{"num_hidden_layers": 14, "hidden_size": 320, "num_attention_heads": 5, "num_key_value_heads": 5, "head_dim": 64, "intermediate_size": 832, "vocab_size": 14193, "hidden_act": "swiglu", "norm": "rmsnorm", "norm_place": "pre", "norm_eps": 1e-05, "positions": "rope", "rope_theta": 10000.0, "rope_fraction": 1.0, "qk_norm": true, "attn_scale": 0.125, "bias": "none", "tie_word_embeddings": false, "parallel_block": false, "extras": ["capped logits"], "init": "uniform", "init_std_qkv": 0.0312, "init_std_o": 0.0387, "init_std_up": 0.0446, "init_std_down": 0.0446, "optimizer": "muon_variant", "learning_rate": 0.0101, "beta1": 0.95, "weight_decay": 0.0, "lr_head": 0.00535, "warmup_steps": 0, "schedule": "wsd", "decay_fraction": 1.0, "decay_shape": "linear", "final_lr_fraction": 0.0, "batch_tokens": 65536, "max_seq_len": 256, "doc_mask": true, "train_tokens": 648800000, "max_steps": 9900, "dataset": "wikipedia_en"}
Each number is 128 + 24 x the weight over its row's rms, rounded and kept within 0 to 255. Layers, rows and columns count from 0. Numbers have three digits each. The size before them is the row's rms in percent of the matrix's.

# layer 5 MLP down, 320x832, rms 0.0446, rows 133-319, columns 352-383
099:109080138151119140122148117115080134108153129134166153140151103074137133084176123127090128137170
104:153123076151156127126156119125121147140150129144076112096122121089115102129130104131105149111133
101:141128132132155143092057147118132116071167110138090096152144115126127105143138096181138136145157
104:116121114127145108117121122158123149124124117126158122122157154168156161134172135101120109096143
102:122132117125126096140077133149137150148176091138109172132147131138131117184126128080142141129125
101:103154099150097164132161155132150122148078126166101143128076143125091127090135134114152134118118
100:083076113114115158136137110092100120157164103189150123106130127128116078123108172110157107120089
097:157131122181082158129104126124155116138167109103122100162111081136106123126117153139106150150141
094:090114096124095167122119135177145125195081180125117159119138139135136154100096151159123134132118
104:133096155148128104129150127170140083152144153147173133149106128121129133094125138148137163150118
106:108181093121134115106123173149124184157154153128163118097134134122115145130107105192124131140114
096:116112130113167126176151129175118115103118093111157155134161134133105166110126102104099101109157
093:132162146141099082147164119127101138151139125133099132101107075104164128150098156167164119126099
102:161094086121157125150159145156151109152121099123124130153120162104128143127134094127128172143131
101:104181126100116133154120132147174138130143158110115151179106105141148102166164139119161121142164
097:147106093076159113091170105126140093098131110134120081090137125084132134135152143133126135142115
101:130105099130110179124160125161139104131113167128160115124084142159157124110110113095078159138146
099:106093135116135100115111160114075118144108122139157101150109141155135104153152160107122139147152
087:131123168146140133113091182113120108150133137087091150123100174124151086155142140132155122133118
101:176119156129131123122157125098113092113142128112128164087105118159121136126107130120108131088102
102:146151147149101083133094116116146147129141089078136128184132125069086112148156100115128141175138
093:112155091130174139078193111134137101157165087124107112110080149061164101138130127144110069124110
092:144121110190149136144084138121135152147154120105169152119092108145145124176125067091125101118153
094:132141076141101093131136138138100162093149088102163139112099136142090142108165137134165144108130
097:102146098117051147121167166148154123168151125172148164126140103098098093107112093107095116135163
097:143091141113123127126133117147134126128136109138114142154173118123166126161151144094126116196127
094:110115098123101169187114124146113145099102075152093133146159096106160181131119113144122090144133
123:101117134142117122120106117120132077103162108112150133116107149086163165134144120114141116096129
106:134162152110100169146142165169144056097108150148108108129109131146155133140141117091139165156118
096:125104089173122133109113159161157151115095140147110131068139122140117095123155164146130139148150
096:129120087123152073157139167137140113125121122091111120133098107133141155079112153137147157086106
102:128126126142120137140131159139148185060143096153116078132121084142149141170143119129129106116108
098:139105112138134129156114159104097113143085128178129109143115168138100138137110142172092111113136
098:117128140158162146145121127148146198141134148127120145107103087135132144096111090151166139130184
100:132123143111168105149162151131130078096137166117103134165159127158121151143127110095165171155144
097:143105116111133137080118140136159130137121138136132152111119108167085112147132128140163174140154
100:137175117087145069130113140144075106118132176125162077169112137118137090147108146082134112151133
102:102108149130118121094137175096146129112151147116101178131086131075125157149097080095097152117131
104:129094101126081131165159145124121138094168174096134117145106117144079111161130144101157149140127
103:141110100145126122103129111087115113116128094113170091114167184131106186129139120141050097171172
087:121101141113094114119175127116126101146112126122165119102118112098162143156134106142080140138138
098:164161142176091097131098123172118093112132147123165136164119102138142143130165154143137156124107
095:046100127157119117101121145107079152116142156138079115128152127170107150153161140176113151142094
103:114152179112143132132125104113086134134126128124138148109131084127140112143090120141106101127152
095:134141115140076120168134129104103120088146171156130160108107128101140136201146179102146115125124
104:156166139118130140106169110148171139123167111118115148117118145132073121148091157119103112139124
099:118144059109151113094151110128120091141154162176141144120114122131162056094149160138067072134139
099:109125123176113124126118136099139101102157144109101121112151149116134178155137105132106145104113
092:148080118109131072124111145131124088153129135109098116109137133125103152126138142121158131123129
101:124123132112144109123184105140130130142130135157165168051120129081130140187118126132118097121146
099:145108099154113111110122126159135117145110131087116101088118120125146072135124110166097135130134
104:160115158101085130103100118120097096140133121122130143137109136116133119120136144160113145113110
098:085100117122144140073122148072114114149137134104141152140148113126108144134160146137090096105130
102:151168147154188136106121109113117156125150112137135104150124120143115159118135139163134125165192
094:126110183138088134115092108118093105076094102102153117139133160139117107168122124128125108130126
102:087144142102134130135167149145120166114094094110136129137101190113088194093108144108151138112106
102:118102128124164095106162122131142140104114160116126117115103156186139139116155160168180099151129
089:122134112124114081191168169159144085157106054082125103168160161129086108139137121141088165158099
095:109120118180134136158127151106121147168152205098084094137180155169156128131142128171128150162134
093:080107168122128108129106103076094152135155133124086165151102110114132134146156104153116103128123
097:131126141191131187109139117125127119176096105101110086127121129137117080113101115110108128146136
097:132120130148097136107121167150136115131103110137117090138118104096127145114162095146112135112068
095:140148107109128124106171077100113179086117093139165162115110116115120136110104107140131128149102
099:170177098095113148097138157120160137142159095106093100124128141143130098130133110136142139181082
105:129159108129146135156097161154104150135126138149148114136139136091148177082115108115180120137108
101:084148107144165111109085143110128082120106104115133179142121153166113098102063131132139177155093
101:148114142118104128137113143135117140108152131094092153125106129137132136115144129130148147110151
099:131137120092100123115092100139123125139119139153109120146098146135143147133130103142157156118110
099:124107116122127136152104120139127111143106047098134130140135155106100144107104127102105151120123
102:100146126126085092115127160154134092138126090139090153117099157109124197178144135122079132107154
096:135088140135126116117150108133123138169109159157094173096067146129152101132132140128127121121171
101:164087147161115107125125170107133120156129164089137210114086119128126163191136103148154119146133
096:073118122131117123126110132115084145086106130119107139138150150126089151124108113134136122177145
102:118152147128103106118113082131126149134142081134137101122121082141116157129132126138098169146152
093:115128143136149179140178117135110092150115141086123155108111061121119099115136112087125158148152
101:148147145098113138103162153137139169144103161132111147145165120120087135114124121142128177164133
101:143130123141065118109159156080153121099131053143157161122150122131144137122143139116154148127118
102:162105140136148085090130088134124128104133141106148102128132111147139109133160108124120174160114
104:154135107124120170170133112131170115141121131136126124146138115096093142136130153113155147167100
101:164102126100155103117116120153150136153168092153167138070115132127124107186132132132062135102110
105:122110139111127149166176123143107105116121113112088116125116143111201144153154120121112155135115
102:139168113113140146141107111119110096137135140157157135134097101130110116124113081136106125151125
108:116121142120109108148145113152129132154071133115127139147126156099167136140131111100148139118170
102:136124115140144117173144114152156166137086140149131137167168141163115124152127163144155133125122
100:123117176164123137173105127110149138107093141126094157155122093073132153116145116102104139075151
100:124154104145101139130132075096138130144102116161129089086145119084144104124072114161175142118136
097:138114139147175146055099117118117095152137105106171133121107106133113156168137158103121128119132
099:132157073129120140134086104115127181076128082135130147119133135136148110131138119141123121142107
103:110175080135157139137120174134125101077131144122072171146171133122153142145142124123131051074099
097:101177135145146110147139117112122106119138119102116167112095105131157115154142158151099156087127
094:134126144114143159085118109110095147132157157113121134124152135144122127104152169135172121109105
099:134116110124114131122136104136145120120171131136113131116147135112126147091099089156086148091091
102:150104114098155126081132143142121127122143087127130137145133096143145154125102121117161116143098
099:142130135085161134140147165146126150136127114076126149074138135155164099104130108148170093102150
097:114150122142129132139154142133106141181151133147150103129146122108132103131125110100127155103108
096:112109161115147064134161132151139121131107127141098132129117129142162110111140162109105142126122
093:125139112105187150123135136137114130122108174147135127126156134163151160149108106099135105112098
104:126142105159097111177124108099174113087148088145177135122164139155129161138136112113141101118144
098:126182186125163139116126175137164104169151079140132113167118125101108193169128102148117106149102
109:170143178110135103161117099146118109156092138166162117162137141102097134112087137098111164110098
106:125122132136139159134134150120140130116118143077120133093157112114183118137137130119152130103097
098:116108130132145142169124154130108144109162120104117143097143162178108114101151135157105102148115
093:131132084151152135120106141130109129123129096140105076128086104136148133173099113101095125125120
094:151099104168177143122122071108141139075106152109159116099160109123172103114127145116128157132150
102:155136133128103110137117151142135144148140094101123125180104075201106116116159105116151107126174
104:150127180136121114165098181149151121144182128141110129140142109155131111128123133133123110113084
102:113164095159097064122138126128147120108143144145100138125081123111137128106122102068110119093126
101:132128145120073139171136136131129161129126141147105142117148144176125087128144134119096113150090
100:113095153106108127107140112159158158100145105133092138128144143131097149122121116146138069158151
100:162138161166130104133119129111112130142128145097153120114088127093126138142111151148142099069105
098:108131161115178154185135109104104123123132105150139159126122111141148137167126130092165089145113
102:095138160124139126126129105174140081107114122127112167137111086128104130074150108130100143111125
103:132137098082119117151150158152117121135136159152122094155110143141120129142155122158097096104131
104:147125138133149157115132111139106172146107092108104123099125124091103073115120114138077131161134
102:120114159144115139128156116086124156182102122140163093109116121103103129114123126110091140104114
100:119085146181115099099100133132108121100100120116134146115149118115091102145141128113149105089116
100:088135119102133117179123095114178118162132147153119136105114129129122149158150116117117135144100
100:172155138144126151137150149148169155140102124150102090110114142115079114077141155118118188151130
097:157159092156111134119182132115132143113144132148139133119136126119122143104119149091160158102091
098:160140103139126145132113114137077160136079163116130098122126148109089137141159158177160121145176
088:132114118117126090149123128153111136127121109141097122126120097141132088089133102108128111125126
105:087176114100090097128159109054148146138130118130130150131129150132141063148152144143144158142147
109:159100083134110144108099120129119108172122140120125147100120117122118120115140122101171136162154
102:141127158103123126146126125097119117129091095145134138149110129102147146168147153113161140140105
103:103141093160107127079180120122124132166117134109144186127191146149122133123113101123119111150128
102:097164117171134138133145158178103126138148074147125114088110151094115144097129174108156116099142
095:162154115134147134117143147143096113152143141136135117102150140112140097110139132161107073139103
095:153105137115124160148174152158159136178134098144147107141128097153123138102074162095124145137153
107:100147136104072135113140113088123201106170121124130087155118078129118113131124138088123134125122
105:142133127157141075153098091109127155120117155146131109111124106116133107128135147102121138109141
096:167137128128140084124114118136108099077159161153142139152116132127142108132159150107104167098163
098:150121115147124127107124086162161133133121184161089124138128124137121127148132134088129147090149
101:098128128105145101126148096141095099126132123128177120147131114147135099122148138095121176144080
101:142148144132120119125139160100145142120149084098111155089115158149122109142138132145111157144102
105:136140095099145125116113097138127127169105132103117128126131139129118139119133101125132126090143
105:143158097170098101162089125174163074109105130141133168121101104080101113129166103112106147118127
101:117140070144158122161140109125120113159104135126125128146149106146162114140119147131150119124128
099:167149125134142102129104131160128117138120183149152089201176111151134131128132135114138114135099
097:128115099114137149146096165171148090111134086118158112149127141127118151178127135146098092142113
105:109098122139110109144117140123112141148099120123086109138113163115129091130174122148121181099086
103:146099091071126159118067098150137099094123139124110118091111135155128127144119131126117150136142
100:135142106129149134160086117087079098140096132110134117091108130128156126108096166132124116117139
097:123124172146108154145175145125099152121152165079171075114112171158124108137116154146100160135136
098:140184103168107123099132160133166122134104142146143141130154156165119090127119075123157116162121
102:147135124112148136116089122117133145132128137144131164125125138125060121137104130139121146140120
096:098131122126083131124149094052100115128115139114167148103112120172111108165135120115138070133120
099:131111136172140133155097158143144116118131149151166178113126094163143151170143102112149122134105
104:129104107075147145124109121105101110130149152114132091117155137096098126095128135118120120125110
110:142123062093132139137158121144135149117081114123100165085147117156096111120152133097094161097135
095:155114118121170116162094108095133123129146117152137104165112108168149142144133155091097127097118
097:143113111111153176099126127107110161140084153117144129149147116108166132146113147138113122126179
098:154159085145160113152170133116112115118116110099116094124152133111131136085116138186105144131097
098:161144111135137162113135153102091190143108174168120139088085174138149119165120083117152160150135
098:109133114138126080170152177128125158116106110105090144127155141101136146110173146117098130096133
099:178127105156123096097107144063149146099182140114164142149118152099126136162155128136108144105138
096:087080106165123120124150100098117140179108131173127122150155139132147154157151165153134147097127
098:120142156134160150097152120160145125101122105150119077137101112131144142158108149130130143155128
103:144157141101079132165120167122135140142161120131114095182164138093157113128146166115141123120155
108:139152089145139141120153085137127092100098149142128132128138130152103142131089136106186121102118
097:138105146153125152110118127099163122132121101115085108125116160116115122091107102149135128132141
101:126127128139130148120111103115096104144169155111123122128121120127185074085116132151127122129159
096:110104122113109115139107125097127140072138120131100120162098186121142100142189117106084140156130
097:138117122138106117120093102182145090123125141138116103138097137093082110137127093134125142179123
090:112122161164129157097148075153090120116145157122158117129095142132143136122107159132147138109112
101:130111133116128149153150090070136088152147191110142141085161159112131103128123120141127125082111
099:130158133138090156144155129121108116162080115133155149120126165125107114107089097111084089124118
097:155135112117128135115112152130120085136143103150109111095116152087128115155123149155136090133131
092:137112129134156172198123126117140164123174104158112137080141131136097153106186141138172119154135
099:118094140120079120106113128120137164118179165101091117142151151085102112118077136123180117132099
099:109113123116128128097181177150150145145098137118163147084083129060163144113106177128150140107140
098:153124087117134130110113185146110110109160087119140121129107168090148106104137096121098122196067
102:114112133133095123114130216116105134108085130136149125143117139118124153116109121130114176151161
101:103165120152119129141136131161140119135125137136138132141109166141132119101165145114117123085163
103:120085148152100144165146127142180116125118138159132127105075125106142163130151128083157122132122
102:134130138100132133113175180129150140173126114144151092128108085142103100150130098128091114096130
093:123141101113146169132138134163073180133152108061146177121101145114135127159161139096135139122146
093:126125142153119173104153117119134129187143137106091180105111169125085124142107121146123123097104
097:132121134108169109085111143158151134138144108105095089130122124120093116124115082146077071136121
094:102121124140118082147137131181072105123129147134121123090133098148151101153128141091172181115122
101:166137123136148153127089154116108125132119113070114156129096110161138107119103162127104169130150
105:151133127100140095097134104104151142121144132157192137154135133124119135137169138109130163128112
096:122108112140150138094135123159130108085132168125114143118110146149119077122189083108129149098157
098:099119120151106157092127101184170146152118120125138140118101145121156162133128113148135143182111
097:113082147117134118152128124103143129102140140097128144096116117095104173104093136097140137157130
100:139113138122135143082152155160133135131150149119104107141098093132113133156138144111138122093162
199:156114136114093117157118106111102125123144130182152122108087097101137143118128121120120134133128
102:082136146110097169133158154096124165135133097150146125123107152125102129122131117116134089108114